{"n_layer": 12, "d_model": 128, "n_head": 4, "n_kv_head": 4, "head_dim": 32, "d_mlp": 512, "vocab_size": 539, "activation": "swiglu", "norm": "rmsnorm", "norm_place": "pre", "norm_eps": 1e-06, "positions": "rope", "rope_base": 10000.0, "rope_fraction": 1.0, "qk_norm": false, "attn_scale": 0.177, "bias": "none", "tie_embeddings": false, "parallel_block": false, "init": "normal", "init_std_qkv": 0.101, "init_std_o": 0.0, "init_std_up": 0.101, "init_std_down": 0.0, "optimizer": "soap_variant", "lr": 0.00851, "lr_mult_qkv": 0.4, "beta1": 0.95, "beta2": 0.98, "lr_head": 0.00594, "grad_clip": 1.0, "warmup_steps": 200, "schedule": "wsd", "decay_fraction": 1.0, "decay_shape": "linear", "final_lr_fraction": 0.05, "batch_tokens": 32768, "seq_len": 256, "doc_mask": false, "z_loss": 1e-05, "train_tokens": 139600000, "steps": 4261, "dataset": "wikipedia_en"}
Each number is 500 + 50 x the weight over its row's rms, rounded and kept within 0 to 999. Layers, rows and columns count from 0. Numbers have three digits each. The size before them is the row's rms in percent of the matrix's.

# layer 9 MLP down, 128x512, rms 0.249, rows 109-127, columns 384-511
102:547489497419546442461386500465483462511490479442509463490550485560549524491496507522444508492463498476502450498530516536643542537355539517447550457515521539460499535529551519478445509627529509410535540477546510430467526479439614417507540436516537526472453490457495564389397503489542521558536501386565497460571469607524611428509574407489508421480619495329557498454478551407487489512538
099:486476518433444468537511581483496445576420518600465513466502449523559495488471423449422452459459518563457488534612408422494569537442482580468431535539509490565493483508526435439495534464556532453573453441528507508560486532451474426498458444483499496499510514576532536453510511465582549533507448448448545506494518438565459495471473455588438481562478448532588511527539483475483482446552
099:504440436546489493486484450462452595500487509439463444526484501427512484528598425465505437454480461483452448527493626598568530491399532525485435489538397614487456442490501474567512514529510509489558449471495512501538447546395407456563525530472441505530471425527519469519567449521500493519480470539580456471490594434452642491449427438485540522502470490402538459427497481470576470561532
105:461458526515520583534542422411483449484451418483577471583461587467532467475432476575566447556553541510496474520493378421512481440541531540504458453478536503526477431495470498477435539504486538516515425454554558437578423472477426499531534571436503507443519532520486517411589515505484550558488433522457486489518479473575473501525455452516582454487463548506502494467453545510552532551595
095:502551572474564468568495520474478504542520468508476550476477547457518596464533504492527524471509537454496534449517561485473503515383509496500520559511452479497529607524478464523472473397565498551503487476449465536501462454444469537423436550522529517510441466495521561555438591422496513578532544472563603495556575513523564499392532445525574445417475510459396507608454516497503559552563
097:514488482626449434440452428529496526505588433420510441454378460494544521450473555507496519454521466481437483537434467508496527577486506450478447477492480449448549420476512524531483562560387603486540532507555649431510446533534529558620541499617443533481559528490539413577505502539475524545483479552527465471442548522521523479503473510466429496524539374532594511441495467409536477477562
095:572573438467479524406544509513447458478451405596412519443525603398380552589518473425598498446487528551424490523589444514541508395449522459532481659521496501577470465492510510492445462503482466409563486486470534392389450478479484565447492577616464531499485491490484476450496500523558460456434408509579395614524519364475508594427495410421568494449460484521523529465493516540505509497518
107:522471465463483578460485470422426458515573470513460447554497508458535499424479425489476464536474596511484533560580526608492531543498503535507508619464552434489425579435382396477533458482464499407435515433476550468533557445488406490606541462459495506517434442552489519481493385489465477453618506469429487389384396458482483488523454462456558500446527468438494518528430481552533457576463
097:486556419479484530494483440405412476568452526527450503469541518425516410510493455475443534448525499550435541549428539473519568421496484513506439533490437523484512421528605496528650450513580401426508484493464549622534427483434547563436562439445422490440507477527382533570433504531549494598525458491462504518540410481447500550463489520414565446531611571520550441515474492475536534531562
098:493487504452465557570546541531509426502463434499449529536519564535474545435416602567480475503445528512546461537514480407470516490484517495447582488553423443498471474523514400514475466434510440405511464508382563570516469512525456469519500533495528603479433550429536424606488569542547502518447469499516447437541481492452530565500546541470419487549551466512503479561516456474380494495520
097:451568481510523415431495634533519530530518496472456484589442492508510587466406456573475522524529499525423526560517536554509482470444457543464516447530551378492461581440564602541470534471491488532606459500514511482489522528477552536468495459487487504508483458477643421505515400486416480587539551464467554556511531634522496514464574466565546438500477538493572465495508495461468545472536
094:469534549513521596495531603512416461516400429493521427454548404424492482528448458533516581525529508516471509411527489503495471488513527578463487458520445477590529370504509500489425499488514609520498438518520537619473514575487416510496456542469453487450457483574484545495516515475510574469532514491437557475514504535550503465531502461551479481445469454424458386523514550518495467556477
096:554446478514432505502480427614484513479533521460563553547486535533482487482471446442502484449507525464406579451472502444446426494559575526539500526463559567513461524541478579470588533484473543493514515487446584564538444473432473385452447553506566580414504423462455586458585464546507525550478442467431565528519482522563427478517488546498498592474442500389538526532584464543406490533628
106:492564448488522539489428380457454546548543545545564519445456464449584497445544455494525544489442565459608545547584517549409565528365455509503559576500478391491519472406457552592466504511515360510520493503412443575545500535394492521534456553524467510434517321536370502510479455496497528527479474548433572573482518490447523514498538412497505468471454427515460614537485466552387464490472
098:469402489493459446472494577465510469528574554491460436504495471561534534522474507574470496514580491476539553514576529488501442554525497517566436494421435508525476516628507509459458527591517464463387507544467495506483504486597525452539559440544515592587442536540447521535500532516487504539462522473556517534578515567477530518510648415509480554618512578532417560461600533500533501514491
105:531430500491498525445528430502491560428506587518559590517457530531466482480576506523529506459429624480538547493437549501518605583469432541376454498492559454443420466538628562529567558407560513401462524543560540555523483540489531454508449500524492429430481525500608508491465505505496613443471537352459472520505495460500459559524453589574619517536573463556477532481425514551453388455487
096:429517503530534449516529551489490542476444574392531571557544482521579519533459521512500547510464487445409524526478484529506557465461466454534475504510557543537418392557450551559489508528499458510503502465376450524535541469542598444522397517483445486503464466541555567463611513399548473491490565565447521561476506477486553485464445402502527566460525495516532472529476419497576543529445
109:412498459460530518434457552482491550501605476539583520504585571495428488535601466480539460430383432459533529535546600429439483495517490416488577483496608593534621490496449471447401400487471499404446490587594389532408486445516437519522515516536585432480518528505439506514472558523430545442573473576544439539476468589613493438563468615476548450509456563537478541467486386477500558464490
097:473453549495547519450525564446538504450571530406589457394537508502544483458455377564456494477543480503460483561508489491502508490499507370526518511438473548434460524445469497461518554499469523465443530543501418436464460513492429421442492527496512461484516494468545540543521470486454408423421517440516511475495481594407478443475520493493485526502420527476524507467556512430575522454501